{"n_layer": 12, "d_model": 192, "n_head": 6, "n_kv_head": 6, "head_dim": 32, "d_mlp": 768, "vocab_size": 1024, "activation": "squared_relu", "norm": "rmsnorm", "norm_place": "pre", "norm_eps": 1e-06, "positions": "rope", "rope_base": 1020.0, "rope_fraction": 0.5, "qk_norm": true, "attn_scale": 0.177, "bias": "none", "tie_embeddings": false, "parallel_block": false, "extras": ["some layers without attention", "local attention windows", "exclusive self-attention", "value embeddings", "hashed n-gram embeddings", "a smear gate", "an embedding shortcut", "learned residual scales", "skips across layers", "capped logits"], "init": "trunc", "init_std_qkv": 0.0395, "init_std_o": 0.0395, "init_std_up": 0.0395, "init_std_down": 0.0, "optimizer": "muon_variant", "lr": 0.00492, "lr_mult_down": 3.0, "beta1": 0.93, "lr_head": 0.0099, "grad_clip": 2.0, "warmup_steps": 70, "schedule": "wsd", "decay_fraction": 0.296, "decay_shape": "square", "final_lr_fraction": 0.0, "batch_tokens": 65536, "seq_len": 2048, "doc_mask": true, "train_tokens": 222400000, "steps": 3394, "dataset": "wikipedia_en"}
Each number is 500 + 25 x the weight over its row's rms, rounded and kept within 0 to 999. Layers, rows and columns count from 0. Numbers have three digits each. The size before them is the row's rms in percent of the matrix's.

# layer 8 MLP down (transposed), 768x192, rms 0.616, rows 127-267, columns 48-95
102:524516509508521494469494481505501485519509550477530521409562477484510480498523510513527521537495557444475515487495531519492506479494458505493494
105:479494496504514489513478522511513467466539556510503504477535496515532526495554496520488517487487512516487471494507506487512538514509540479524489
105:512435472469499524501495543432491454496490517486499496497468458512477492519494502523514493439527466461510499449502499503508451483519532504481489
096:470505456494508476483487455474465549500486513499506525502480520460513487536497548529504436562485467495473537491509448530468487495509490489527544
103:480501513492520501517517512531479495472476526485488505524468539489478523506488480445498506461482525432499499522492518443498462515475491516510460
099:567512480486514507458476513492518514487476511506505510508514547508508526477516514497494491502518514506524445483528488490496511543519510501493515
098:506486460531486530500507523542545486542478542523492518529502533488486488505526535526462472498489528490534506507527528500514495464485479510523474
101:541469453517507487515555519452532494472491464481491481466534460496464484500544489506462497539498529490488560527444464519482512510480502451515500
098:520451527509524494495484517521518490483468471471455475501543487489564499489469485502535500515485491509552502519496466535520541533497510457532507
100:486461519504512458544512466534503520482488489452446467534480536454457465445538494495468476485471487458515487515519490514524492459488453502483502
100:484513545527474525490526467524485506490474573500496491502458510512467483493534530499537510479518515483493482497491464517476538524512483471459499
101:529489516456509561493506468533508464517482477512467543470504549500495529469493506479519521498510539490505477458478487545494485523531490492478508
097:524494485517479488541508516495503479480511531517495529480486470510494477544502520522507506509479521512532514503509551498511557477486518516490510
103:484474505492543499511493502514484507524498477502502531502447464499532491509455532510517480446468491511546560501506490506523544537529493516510489
098:471480479472544495512507500491458453525502506463522464504439507504497488562515473490503510523487500482510530526490514475490504518488450499516497
105:509512510526488489524502525498486478489494480482492460487500522524530527502483502527478478537516520512506520505507503469521492509512480500477539
100:473487490524490515476496505487502506476546448475471521516498481493461506473490446503481496499501553519507510517468502505496470488480525481506462
102:525531511500521494534511507491552498492534463500453525502536507496525472548474515480525500448455517453514463568495490522517487539454508502490453
105:501497476503500485494502502496511506507478496489503505533495482481499491468487482431477464490501511478470513502537525528498471525511508473487515
102:517445493488507473513463468467536466463509504491484508525526516497499506510467532520489470463483539515452512498535507513468539487487522471516487
104:544473488499473501554499488520507498482520517491473560509500498508484462473508509485514489485527478501440486494535535533477499468480518497483515
099:551484543541511482481479508521483476450473496501518539474507502500534516506452497530515503505513497511487496510482532470477487503495481463510478
101:550468476528510477505496513525515468535483502488484478520493498510540480512503531543542500498499472490488516557464530476542501492509505528517513
103:472524517491508485519541485499526474519464528492536503540486509487529471468481467450524515485481512502511511493507504456506459510534507532534519
098:480479558502519463470511481518504494510504496545511488528501511508508538488444516501528445484516499530473491511491497467479482537483457452534496
101:525549503494504472473519523533514523484503516470479540511525515512493514491519484496505541467488496496528501520473457533474505527471472464451443
086:456460517482437487501544516482488494491463555470500519471485527509511486484533479524488467480476490485531520528543497444519498505481529494520514
105:482477522544488487477495533550517513483494484481514486510519467473498518541509485468505519464477521486524499533518538496512535501500477492475453
096:496493498521548493493487495492529494454497511532554477476516503519484492496476490517520470526528498441537514498522486520522478488488497516496489
101:510483444505541512524534521483523507508531567539529554493525492551481497530533482540512477487542474505517525533484514470506499456513496499499529
104:487495484497527480496491526496529511446501526487518495536502511485492502508506488544490506486481504448516544511528473519516557484473497467505498
099:481509488548514506511482487501484560462510493484482464524517506490559526527485511550464505481503471525509514514482558502466490488508484509504450
100:538475483524513497515448505544520526524503486470510497567482498487482467459521521476516517504490531502488471503446541516477502448515510502579488
100:493480463508533485441444481496518474517485485461480514531504490496474510463520518515540476513508482511517512519478478500462480465536507450493475
101:522488482521530497480495514454481491493468478503516471530509478475537534490466485473494478456517490514491523447496510526531519483525494469496497
111:425536450489503485494484532528537427514492506488507479524476542511526491513525516504517477522463512469450540505490479474506501518534484505459470
096:535439477482484480520556506476515520466471479462547488558532500482478468483505527522516499477499503465466506510491498503489524468528527534448497
095:512504529529525525497513559515480481493481458510510498506483486517501469509495511469471497506504502489475514536516501511485556528497513488505470
101:538515486486516498509498504501506535514516496521509516495481539517500465512450496465526515506538449484550508513475480494513514497486514494505512
099:522505435499489551537531507563479521490502483517506454445486535477476500504496542482520487530533513505508517488485536517490528481536543478519561
097:490498473496462525494519530527508553498512505521463532523533500493463505507512479510487478537489518511501522469501500503483501507477498532466482
096:497524450507509497472444516471491510491486492466510529523497544505484528502481508490543471508515494497534501459447496526481542492529515511459512
100:511452481518503495461530482506489537523501489527474528484529502511454514475498528518473496497503495494489492533496503509470489548472514532507464
104:483527466501519513469480491498464530483541509520492457501471496498526495464478513540485477504453477530516491470482540506513561505460503516416500
102:520517490458536515471498506497492535429499525489491473532515487503505487488522500510532521482503479516485533517498527489476521503481501537526489
102:533485480531504519514512508514476504487524473462536488516499514507480473527537494512531516496486514508496526506479476508455505537488491550469498
097:499479526506521516484511530503496497512485484449524448483435521500513496471501514450521533503504475507524510516512473505478489487502481514480520
100:513569484532492440475506449530542492501549469507500500503488541464522462525501524513491522458515502487539494464524479497495538536520515496456472
095:471521500499541550483494474493531511494521505455485517505513494520461515464521537495518503473500478469500506449520503528489532521498455458484495
095:503517507523504490512521578503544499488525508467496523515492535516507509546507501524555522434487477526507516564502505461512469509482499513487495
096:518503509456505497482523519484522451521549536504506497486535468529550494515498492513469543466501564499543503509481522478480557480488508540507534
103:545509509464499458515509496536516518535518526506501539461508483527528510549490505492498527517522503526521516494490505508469467437495451499539482
100:475517502465487497477506503511524477541513472468516484487484545525532529502523491488536513553519489481487517486498494514537472471487516496504493
099:506493488511539468471539514478469498491533541451478506484494454492510505495507493536491472492488487448504470495475501531502525540488466521527459
098:547477483519491483501505504549491477525480503519520478552485513537486469497515481494556485536476522540491487469523485493474449480488520493544535
099:502451497549513488521526534497525500538489520483484516527539518434444493524489485499549509542506502521529509522517502479429516527503515507486526
099:486483473482524445564531485490506445507472573493552479529505521502498460488515487457527520479482487476524516481477479515491492541493501521487507
096:481488465502490483511537488477520503489476478540446495528528532501505502512527539510516532467506486479550438484528501555486549483475460530502518
107:494465533514542501525498472511498488487494465519492458531496457467507482507530500474504511506480481518480447491513505482572520475486476514499515
103:477491471477526466480539517499495512470518510516491523463488474536503534457525459476528529514515469503515532450520499542549459500482514529510491
096:490525510483504470512525519490453482464511440484483508482471505513476530499498473498450467498478541467478498501504508550488515560521505478506522
100:579519500533481531519510440478514461480502504535508475520510454532517493492505493508505510513449456535487504461542447493493531528492502454502516
101:473489491502460503490457537502481538502493541524479470566482476471498478510498510463489498472498496514541503514507471535525482521497461485454491
096:459514515508548467522481495560493503486539517481528477493512520510519507502478518497492565486520500550541494534515480479513506475461486496464527
099:493480522496511541567475488492491493451544470540509495456484505464486513494483498515476552481479545491519500471496480498466546504499543449540468
098:468466512503482475476533462477502494496500534478494501502479525534494475522533503533508513479511536521481464532489485501491524474460503511498493
103:527479513524505503527502513485527492534534508512499497484458506457500484480520451485510508485515511530508498503536505530494475444499490510487484
100:482506527512495491474473468492492501486515545507466432518497535485500504551467551499508504497486512489458483521534493485502503494548486478481540
102:480460439496491496492488496467506502547451466509484498503509516550529478547494506454556495478522492478454500521526496507507479530507513441486474
105:524510510489509546479521512539492465471513505542549495489492511515453488455518489502523500512524499497499486519526522489546538509508477491482494
104:509514497516519531543520484516499504492468509507515537491511427468544499531490516447513465475499499507526505491469532517526473522487498489470462
100:499485501552468503498508561493514514524512485489485565514490530482519494482484488497537536546486536464462492540485471536501532469480501517492479
084:546507510486502432489500518529505486494485512507452525466521497469523514478505529520539492520512450495482526494501497521539471532498489493504517
088:497470512511450495480585493484492517490529502522454502486501501443520542503500484479508483486504486465557490491457502435509476502509490486515551
102:489474495494526513497517507513492484513471498492511494505515494497485500559489484544479490516493487551459471501529500525470484496520519528485490
099:495494496514472489487495481507524532517515500480513522505480511471528496477403466503507480459496469476484482496557552507511497480498463480501522
104:534460478508480517554512510511506526506496539501518479493478495522505514535504455513571456454510512511542491484489551482453483508509531493498482
092:526540488488541474499496501469528499473449503507496500486540491488480463521461473512508499470497473513564490515535523493461529494499502511500469
104:458518579473506527518476550444480456476525528537526539466469495515517465524486518481500569524516488456544515485535526506488545552454486519502486
100:493484520510466516478502476496451519503531497535485488550487473517467486465466496481506499435529520506538506514483462538501558513548519497474429
093:500532489472485480514531480464517507503513489486531507495514509505520507485479520469513514505533488512498521475475524489489505525494537507477481
102:496492525511495501526473530460522492527512498500466529482470474532473502554475520523506526526490443517457438512467522506535474498509492521489511
098:516495534474502480541477510527477517489519534551467489511479521442489461495532519544500518485521471519530524481443455535514501515513529492452506
098:483471496480510511526562498486480529502476514501478488480490483446516486452514476511479521508479480466481477488502528490476535512465503501528470
103:515465509477519494502514511505469470506526528486449489508505452498508516474496478483463487530450474527499515511547511506472474489489527519488483
097:538526480491513476471470487461489505454509526506465455512519508474503490497508482510512567487476490502465500504490515512455518478489496505486502
109:458497509462522473486510505489495472515494511516486483517492471519492486481491507485524509503476535448462536534513489507489479485510484528466505
106:499493472486490539482508534482553550513488484516471502496455501501505509531479492521487485476501539472476519489462486520461499494518518520462469
103:503489455466512492495528483485510502494486487541481491504517549561484485459476509514501532466502456490498505470518474477490503526528535493452484
100:423509506491509494515517475465498489533507487491471508515512522506491541519493467493486515462532481472502478497508500498504433515462482494489479
106:539502519496541480521525510452501518487501487498467489519491455457495505509503499502455486509506545497507499527427521495552484516525524528491492
097:490505521539486514490495564459474483529528465477476496482480495488516511511530553506489488504518500449523562533536501484435463475501480531507477
098:542497478493498502557480478480511530528499487487522573514500471492520504541519494495480516476490481521555467537511538514441472523503481504495518
103:508545502493516496500532526479492531483562461472487491497483483466512475510502514562507547491495511510516502497464503488450492493490475520472522
099:404528454484504506547481514497543488503481482512482502493482525507545466503482534490478488476484507504444487513472537517472466535523500498499517
102:548492466508497520539473477534502509475486484515561466499514507536498540485499522506535430514530492520491442521486539498469503521474486495490520
091:547486508484475515480514514511482470482500506469497493477472522503516485486507459478495504503506496464497447538459506463521495482493473521498548
102:503503539508477534519479494494508470505487472471484491494513510482509485488534504481482523500491502514517467495475505529522506482477520468523525
102:514463509514498479519494501459476455497534472468522502507529496470454504438478498475534518506478497525484473480459477509520467500511512495475485
102:508489497497490500496548457552531535477536471470534497497494537478533556505532491497494474534494526521480493532498518482501481493471517490496511
106:471504493535523467521505476458486460527514497497462574493537516527529480473472550496482517502465479523474502472502525520518517541477535513507509
111:499488493528536488468505518491540484530466569461510507520479487494457486486482531543507483469511487500480500502485505498509482491445510514512529
094:485504521505496533477485494520492506508561505510492473499525498485523475488506484505487485534460522488505548501507549478474541489518482500482482
103:511477532518503495506504454501509540498442482509487494486530499481522500470491480508508510475470504463512451491526512509496524528506478459437503
102:429465500510473494525527465510511546510504498554515515503532479498530490499481508490500475480523511518536494483504461496494541510476514463518533
093:533510513530544490456490512520500520479496527482499495512485514498519502473529508494536466512515503551493507517493509506528472499490485486504502
101:488488508481502539527504500506493532522490516525464503517525466498513498511457520456515496442492527490513457502517503581505512483461486487470522
097:476461518532481502434475512527514491509515517533490534479471498510466522479538497472494492510530514453481451503499489541531523456496515482453485
094:490534458466497464478515493525512441548493516468482469536535560535501491529500478455507436506502499512489468490508548483524550472510520549506477
101:513452527472480483465467497468452505497510486485493471526540457498518472509502577493484523498515486513511495481526491504495540521510462491525485
084:497472500467543490462532503529519480504529510482550475492512496502516456490521545497523496567510474459479499526503508476513513446503493464481468
105:547542485481555535523500519514523504498514499509527449537519481535466523473483485483500532489531506492466454494511513483498501535503472463524505
103:503498465472484489529472522544530512447476498484461532477564507492538513517472551520514506517511491491467494519508500489524484464505505538489509
098:491490539500474508486493522512498530557478517514522498504526478494498517496520496442517477493505500510500525456527474492495485471522487472466514
087:503479505507501573499510511483483477501484503527466509475496510534504476529510461491531483497481511522452481469491523492508557488481481503532465
102:461499515526462496498531494521497485532473535492486462492503495476496545496509517528481504495508508462548523512455491460494497481531516555505529
103:444428545494503484520519479508475535509482492494485509503492482511516510482509504539448496462549452498555475516500453455490525458486505533539455
098:458488495479508485495554486524478490556479536502522483506516506526552521529512511509513503519470517461475507510467527512522504456492528480468540
104:461496479533501455500413482534521529492525480535504499519496499490488458494502533543510513542504488452531477480528497466513490501501543479519495
097:486488512501455498515517505499501495519510488476492498520459518498490550501493478495519531442521500502531494496518455512489499527480490512501485
103:450479460556491517494494480525488540498459513555502524491520523521515445459502504478493465501493504535537498489459516544444495487499447462510510
108:545494464502495465509490496519495457515501477527504517498499488501489466505478495484476516521468480472522500466525482527490419489485493510507478
098:504519472545482493504511486531545491484452488518528493451484518506510513481504480507503500497493523473496481462511487481489505517527486472501470
088:492456517492507495492503469497509502554440470503515555513504496500516515470495503512525496506485489507499538498495517475508526490556516492486547
107:461523511513469523522484489507476527467513522474506489486502467513480521474528523509477521476494494534537481463493503501499444504483512532507471
097:508520508498527486488487528498538502473477480478486483490529467504472462452465543499514508476463500543489493523494548553527531488514485450497518
111:495520493488476529542586506473512509491547495539488490518490489505543478523495512478468541499516451537496547491499489485519470476485489535515479
106:533489482492530524507505482520507508477517537475470473504477534526465484506538509487505472498477503459515460502486532522488491532472520490515494
103:497483545530465521488477495496496493497510506500473534514504497501507488512489495451525500561544518529470481518486512436502514513487450520464491
106:486524533509496486475478481502503480458506540459466477497492536478461509501478560520484516488479529487467540531566517485532523491448481498501500
105:507488537536475483490505452532460474504485519512504515486483503440493443529499502512516503545477507530513504515462512482493533487508506467468430
091:492473521507511510540515550499435502507525475535499475497531497510490545556520467461516468504538475539514505500511477505525522505475521481486498
103:508504515481491508516486531506516475496483474484506479488489500487492457495507476520500521480513529492433496476492462543518498522502485509475498
105:505477501517526501527483528528477455456483493537481535491509485489509458482455484500489505501490503528523473527516465430475482496513515495486505
085:495519528502471498511517459554500486529492498505519520490510507497474511475552502495522483463459485496490500531473578454527516507517517505488517
094:506483494539504506481501518508506477502498514480465518479513499472490447518524521508480482537489449483493504529457499514512522489494440516519486
098:526499533487535484464523453448521490537549509460490520530469494530516544554530489503508486499525442482471494520479503520522483463518467452510505
107:534532456526518511531472506487511542513523453479475484481498546476529478511474552469526510504520518503509489483495498522534521470531488496485545
086:508513534503484529499519527531516513506493509468560468530496500503489495497504520499493497498512480483500478516445500499509511480538469508467527
102:471466522503520493453518544542503540489529474512488516514505526453459518506521440476509503497477503499480457487536485519539479553501506543496504
099:508497490487524517511486495504498481445506541459514519515514521513508536514541490516487516517550507551518507506544509518501507489486473448504482
# layer 8 MLP up, 768x192, rms 0.203, rows 128-268, columns 48-95
112:523472481486471501530502474491511491471487512490521430531497497461472544522527506516517485508463490497486451508501487486489504471464537510486487
103:481477451505472527472504511425482494466510496484474526499499518459474547498507521470500454484493485510502496473477504465511480484480551504477484
100:458462439481493467494536501501442513545541503545490511539525512474491515508520507464499505513484499474505538491547454517483472480489474513491534
105:509484551499490494465492557520542437526469466504523550498489523527510547482505511475504506521486477471504499522493501463498517493496491502507488
099:499526475504482504473538580490475525475479505473514479467522497511478523497501482466472529496499509531505496504482505482513476514444527508524508
100:486483504502511467539453509488545488499519503467410489517493530453565507529510487536472498524502497491499466511542517482518486515483507457465486
097:558536541507477491497502486510498508511451490495512476529525492489515547496479488454506535516527513510478530539470470516516474494496520541506469
097:519511517540507483482494488565544490536468497485470489480475505484502483462526506523517532491475508499522515507480529483516472496508552518475547
097:489484494499482472526488537530512503517484497489493513503498502537522483464531493459475507498476473447453436527498534491499468506496499464523466
104:511480516474504499460486509516428505468498532513542462496513444518461489489477549501528476484517512492502531541481449516507511475502502458525471
103:448469469479528488519493467523536522533490464581492466492494501501497500518481462474487468499471520483532517472483514489465476502515462501528503
095:504485494518487454445495508471505480456500469467545488507519499509484502494502481470483526473491540514451502450510518522490557486473502530472507
095:465513486472462497497515455472494518467483514499490460466499493485483542526452511472470483461553520503496517486486445480534453535529500536495511
100:536526526541495510555520518508480527498497497497510493516458447439476499531483466488488517541483519502479491486467506490522494471503531481521519
103:510559510504491523489474476484502490516533466532485483448496547513437522490501483489508511485536541491524483537553549481459512527480471546488502
088:515489499498446502495510500486513516515498533480550501530522483485480488480477441459516542522535522482526480537515501478501522521515488494467478
104:509513526494485490492529494495493476518475509501508503446489476567537505512452537519493514500464453484491498513531473502484514529451479477514436
108:476480533491518499498502535503524507510491525484474437499463501534497526480497479485517491512507521524519504507508471552497509537506530482525508
102:533477482490479513510478532482542440505511511484486483496513475514494538520453514482491487502519536517524468512528574488506488523494522471571525
108:514505515531497461471492505525516480475499523492499516489473493505498469490471560503522474539501495475435480494507503502495475476536513525490504
098:552508530522531515507456511540514464471498527507500498468481530491530504484478527507491497516493491472488507550512488453492506509458477469527468
105:470508514503474511529501513515502483531541564511450466543534497494567449530473500531553498525502510508489488548505488470499471543471533489496514
100:512480508502489489517489550504506558537513518504481504518566468495528504495445500507512501468493539486528501479529496504479481515475532494543501
092:522469511491538491468517487493484534497504473542515489531545447493489496458480499517503471491519473492453496500523487534520490525481519475491514
104:502496531497518492489556453476501539489510530468533560486466545517504480473509488499507493499470495493519480498530462503486515512476500505463484
082:520482468502511531503516520500494472447510458477544496488492519471477486535517513532467531507472470522464516516535472480502502476474489500540510
104:520499514489495458555492513519479502518491526540504490488508495480431529484512469492487476491513473501480492480499521471495501508496458439526479
095:458445532503513480488545493502531523504500498547525529499526494462523468508488493476455453523496454439527465509499523502509501547493536495511499
100:488499494448475509506489468486519487530467470523556511478513519523515533510502490510560524538509495506525504512488525506444462469545505468482457
108:476490474455546463522505541466532492517481533502503507498473454478519522489479481479449478491456523503519501453494529483541533481480518474486511
098:510481461515469498474509507515513544509446524516542515542486530503521507484477451524493501503512483524465527512439550448481443483498490479508462
099:493516472493497490495484542528471486499538533506519507528542514454515463477521518518488481503490509461514465519525523520496495496435520469511477
101:545476498498513506462479514496494498540499537520515550494547503501503522509506484482471544521524452520525497548480509522458503494535509484504461
102:474521470533520564498474522492469474502465451511516479535467487471520528483477512443510493468489500500492495480497429504521507510510513474506499
113:487504491467506492490482567498516506520452549505519523577450523524512529510496462506496503491462483536498526440444448497536492523489512476504557
096:507478539454459495533517516502530488483512502457526480527517521481457437484491496469479506506504475504477517453446451504519513503523528483518516
090:484521486537494550486512539523497525473528481521515541525515519506510497460486515471479438522484492517545488509491494492486509505440485522530496
099:511499486513491523509499496499467514465474526543471493525511514512491533471484467500516472514507506505504476507513493492464541486515500510483540
097:481475491469482517499514472486489531489479528440445475504553525466485496529491513487514504536523520517484484504496526508481545482458527504534499
102:512506519533498515454437520506497499498468514470503519482543550457511526530507517508495487524500525481494495486486480504517448528474496515519510
086:501541527488520475473462481484493443499498490526527507461524508516509509517460503466519479503485491496473475517456457464522450496492507533456513
097:526462540521481548517463485448522508542443482494501493520485467522491538538462496485452539504493451536503422526480526510461506525516520477513484
106:520551492430492508485481482485518555473537509482448501487519540505486489452484487536476485526469506517571519477526491496473535522478510504488489
098:532526485565507527491498524487516532486489463473508491516531513493478533496526514536493510519509488505493472509465476483506462506466538509496479
103:504502483479485492471479483485487496472485485504546462478475537474477489511577450499542494512509507499483486511515488502501486475516488519484515
095:518498521542487477463478530485480521492467505479539481548465528497522522482493487495489480522511504463447474506491499490528446469499475487556491
105:492535480489464517503442507518523493517565442496497523534533462478515465452538545462523539499492481513453513493500488515499523491474497446505481
095:497500498517517493525480473505492496505494451486493487432506485527502529504499541484486444506471516500440507469490468517479487512525497480557513
092:519530500490446492522499528496535485492515506480496497506471499503462495552512466473523518493483456504507498528514512463493472468503470497521475
095:517520528490469481455547511482462472481520522512533517521533496507532490506484539489462548475500471489542462522469442506501508480517522541481522
106:543518530474511495495501507500518531503514516530481520469527505529508494550492509478521464490496520481540472508503501496538490442503537472514504
091:467519472470451491527464515454527465503552546462479525464479531475465483576504489521480531501491492545517482532546487485484536498513534488490497
100:518472457493526464513495509479487505501512491483483495506478523483510563475529519464525505502481500539504483508489508507515503505499506469490491
094:471473482545499544524470465516500480503494497488516437518529494468473471526493490523500490508515520520524490505515465486474529532504533502484527
088:485502461490454545519473515513480490529519518444504520482534525489472489503493509485481497483499531487485445473466500503508526524552476507487475
101:504497490476500483520518480509498480525480503471537480464479515500494438498524468495491501444466469542545461485518509501484463516482499499515518
097:528521491511480462550491546503531476511501511474522483534500504484518502534493506485459532478498471500546447492503494523499494513487471555526542
108:514500479515531505508496471493513506510448506503545487513513507503495526520514562497493520484476558492479496511494510532494504462521528484512530
111:490475532497511491524497514454501502508542509508484523489471488470481493515423522478506533528501467472533508531525533500506480516517459523517524
096:531504488511498470476514498469497484462520463491507509452504538518481517487517477510504466529494511485503523481576534504451525502478498524508543
095:525472533552499474499503468511514475490527519507529487504487531505557508514458490506526487486449470495456504467503478563539480511493489497456516
107:502482526523460484506491499472522473491472499469472463536484517483486500475491489529507472468496517492513513490531483509552476483460488477500517
092:508538514517546495481503498500514497510454438499533500484502545499452505463471517502486496482489548496509503499554496494476521491468472504494535
095:510457504524512486518476502502501483490512514549503504482523479515529476493518497565504503469452504491496526514470456549520510474531549537527524
090:513489500523471474470512497518514475495531513504533515444462507474481515515559509439505507475498500490501482490499484506488483530487525578545467
103:544528453503546504527533463501504472499515519496523509481540498502503496510500517535503469520472505516521525491512512519499498553469525536493496
100:509507515512542465526495464505530467511509517516553566496488500528509448496482516506478527458527523543497509489531497462493497504522493521486550
102:484500493489489503506476502531507477530467537467531536529537467491479463560466503495496483502473484526470485460496523498487485523452477477531516
105:481489497471516485527500551493467502494469516504500477499507508441525543524508500509483486480508510541515502540490543507535492509510498475508527
094:483535440484511497528495496507502527514505525524547577501496500507537485520491501493469526473510510489495502483477460503459502491492540467486506
097:454499465524478466505483551474527507499528525518487519508493521460490498497463522487534534522470497498539459507493532496468462492469552525505488
091:484501463532447477497480494544507469487500482549509459474475518498545524567549495477494501500521500459485573536497508493456461481470476518477501
088:486532542491448511483536536486516491495527513492476471535508531527483452496499488507532464527529471466536484515510545450477461499502500509501502
101:463492486514472510471494511502504501493483479488526567486526537520522476489497499520434506494471516537525458509491464493530512526495535475504528
096:506457534517489529490471476501532526515475478444506511472542517471535482512443430493485488503504499476515495522555523472515527466513464463507528
108:511517477484454555507495507510497514489503459504526489471516516527545497507496474540506511511514511512515471512497513522473467542536476490508519
087:500534471472500499486470508495462441462471488472526532473477516516479502533507512497481503480482497548496502512505502508500501509450519530505476
102:469509504483513534519450532511499453507481446520528492523510490500510499477471527512503511491486507496470524520501518495469489539528495503485499
098:471500517503539508492483492480512485518492486501543474468498508519480476508469535471489473504473507527515523471492491482529459480519497505496482
097:478546531511539477475511517523458500460462487495512546546521486486537539524461527482464487486491478501503524532501505529443519498473523447457531
101:502494534486557514512467495531503499502529532493509547467532504493508524532464496513479473547509495547502453486476520543490489537504473511510505
094:516483500526476524520499505501516519494483547518506474487488505436494447542480505482489526449493496508530542523456467511488507514514535453438496
096:489516493508463507478534476547500509485551452512483536511465472460472468476484517507491495521524490482466511533506517500502492494495574512517476
105:507495514478495463514490494498488544472500524543505500475484490508490556474485534486474438520450475506518516535490499527478498477514499568505481
103:504518433512524502508525504506515512495429520476529493504499503454495483507542488472469499515488522546535514466520468488497466492484512506508486
114:481539478470461459494499488455442491529478537457514467533521468522477471480474487460462527536517494475452536528522478481476512507482503532495497
115:498497524497497500459451515494518522500516462522484468500512467462515514558488473515498480489479477497471476516482489482486475532507500501468504
108:469498479485492502494532516539515529499513526533534485505570559536502489479495470536509481471493496510523489564494477473513522517501470497484459
093:512522506500498533495460463490487507561495475508556492437480486523512513519512447503476500499500492513533453518515469499530503471490507567492479
105:490521519499526508548500507471514509458527456496469484483523471528488544521492534504483500522500500465501508452459517519535490500535487522511492
100:492485527481443541539495476500515446524527480476461516506518487447502522452473475487483513503492457534522558486501488501489483495468519491512461
091:462457482553457501475488478465481507513524520518533545519533462492497533497452465508470497517496470469525484507524501497478511512503505503454495
102:503499492464513470479488541489511498472512475478513487487535488497506485521504538504514503496488478506489520478486498454527487544515533506469497
103:460505522515491473531502508483484481525446513496507508502485480535468480506525519513496510482504515503456457455469544536515483526503484543509466
100:544503517476463481492485505484471487480461499555494511501502447475508510488521520496512474492496512491466495520496503532497507579496478519502472
094:469516502495459492499518540484467487541506504495518498472507490473550466503543499492471545475480543484501458499505499434520528508475512467465527
104:489542509489483449493466534452548498515505509479505481507530531465537510490496472538548498450539536507514454515479455513507490536515506457504471
101:510490520509497484504448501512489494458525541466519538538516493467509516519500498534533493479488468476531443504485527473491487475525489480512490
105:521521514536511485532521474517495476522508540527532490497510475490513554487495464496489469477523513526508525503544514476465466449512492503487500
107:491511476544484484485483508521475470438526478487480527496503489513515504495455530485502501479470445519513531506494494508493523494429536520488485
107:489559477499511572476487517471504517516535584495528528520473527471487501483474512473505518490515498517495472514504473483508484524448485508504480
099:502469508507497485500498491523474532491487502504551477469514502482541524476521483509517528507483516523525507480498468499515484510519516459491492
102:498552503486500532468507509508476508494514487508537521479494529481513547486489472450469512478510489490513461483467498544532528479454490521492470
100:498523512534512455516495524524470485521479485533540468482546492537482494492454493454535475462500485509525487517474461513501483516486474501495531
097:517477507495518485491520502482489530503527496535518479516509513515516448474489480484513537547532503493512489499535528507506483533516521542447516
107:516534473488490535522504487464520509513471486488477516489550470486572516529485468489510509464528474479529508523539492532513453462491478486459466
104:504530471515453521489473485526519502548496522481527547507501469516500509533504493491518487516503525495534422502492476503515500471489507488466512
098:489502513486501487526498487484508468526499519503513514508498551490537496525494479464490468483537518509501502477481523454478481479498488551467484
091:457486504506483479508487565496501466495505484470502508480492514464508473514481509478472519503485491506529495513484506508495520489510495494423437
093:496526454500523501488530543502491486498525488462448486517537452573491510495502492510499467466486505511483506486516518551492513513467504499496503
110:476480542541455495526472488470494502504514489448532518547536502506458520483504446508503493480480527530489477500512503478486490475538501483496532
104:485523448452512505529521491516460488470512500502462479510503479503517489476464506497538519516521468459507451525493472468499497523557500530465523
105:522465524511516542439512511491559481592555467489503502488502544466502526496487466464499499487470499526506488504515511519516476497500500524503486
092:512513487519473478519461495529472493493482577548502469492490490502502467529481512479493470532516533527527494514518500507492455499483479527553469
100:542514491499480527490493492517483494460528562511478522485502493496500528546507488541518510482488514480555472493509483579506497463508520521506530
102:450524471507567478494514571497521515498491498517512512500489519542523539513492525472458531457499537522459509474508504478482490496522530492489473
105:449481494502485516502505516523521506517487453490498509503461492534555536489498484510487525528469533456457519563495528480482517484484499496470519
105:479486491497494486514473494531551507496521520523529517493505543502429469454523495443529521531498472465537471486497507526484504484507526515517507
099:441528508507504502445517495506503501505508513490504524490528519475516528489519490510508501462472455464509498497517496470533438453515483514510509
100:470508524510501481499477501517484493518491503532537552479494528512546503456567471480498457470484466525481493476454501492517545509495466453507498
110:497514506494511480471480534544498428517491493468514570483501441476510481523482529534505504501474507503461476465498525479515450495489534495495504
102:463516547518454474487468488455536486464519557479520528487518484537484467512533464497468521505533475528479473463542503501473522474490458503502475
100:481528502507511487461480521508478488489487513512521452512465502519499534518489488485496539506458454486562489471499483474489497525500521505464521
104:490550512568459505527510481496484503497524460532501508496517495502487524504509512523463517514483483499490528502507506486468444510499492517511508
101:537539521510514498479456489491507527510493489466554518488468500495424502489465504512507483492511497476482498513514479520540496486483487479505500
109:501512490540532511503512554507497542469556506524491489492559515485514537495514496479448542503476504496510526480480495492479523531478524476504473
112:536476512502532539528500502485531465469464515507503502487502524566461484500513534506500471495508495480531458529501447468506487535457535477477461
100:517502508499505485490439532463581518497510480496486569522514501492482510502485496483483485506566493530495508474500520506492484455538537516489524
101:454560459475508451483470466513480457470479531514510507500514511509508500485489518509514515491498550511493560455515508501507536515478508515486478
104:467498507514495490471488446542527555515481499489522516443503505478521522496525489502536454528527490492513479532516488480532490545518498502539518
088:501483497527455504540499540499510489466461519544514493463480531515481509485557505473534477528544494493507553497516508507512517511503532501549506
102:493481509507522501507480505484491495501469461474466441467518543501466472504497497481451523496480515487483480521480510489490554524551508523461507
102:524480462477517501517466500513454469493440527560484517472543498508550516475505471514525455496466470516515520499503525472507487511487565507520520
079:485495505526487491477492468479479515542553470502492494514538543500538484525522491494526493483519481493484487502498533486512497542472510498483509
094:512486485552465500457522517494474487482515511467454456496548472502490463508509471476512543485506506534551497506523520484516494509458450507510513
104:502483498489539497485454525466499474489504482497512496487553501535471511516518490521532482496492494511454480518441499511503503502546477502516507
104:522510486468500494516517566524485484499480512510565483500520548505505499519454518482531456506543506492519505490525510481506513521453491502493516
087:503531559499450487530528451467503529513504532498529511474469493513511513517515457477493467488561501505486526539493488460463495492523494555539514
097:517500472500501517519477537508527555506480528476530490506460481454498487493478503503454492523493494499503524477523476474492484519509522538481502
097:487552515529487492525505508518463494491509537490523527510520533534522515519496496490504495513485504522540479492502527477513471461480504439513468
103:522518486532520447522523481484518491466514553489513471446486490514527506496476465493521470538479513510505496490445507504500479495493515575475483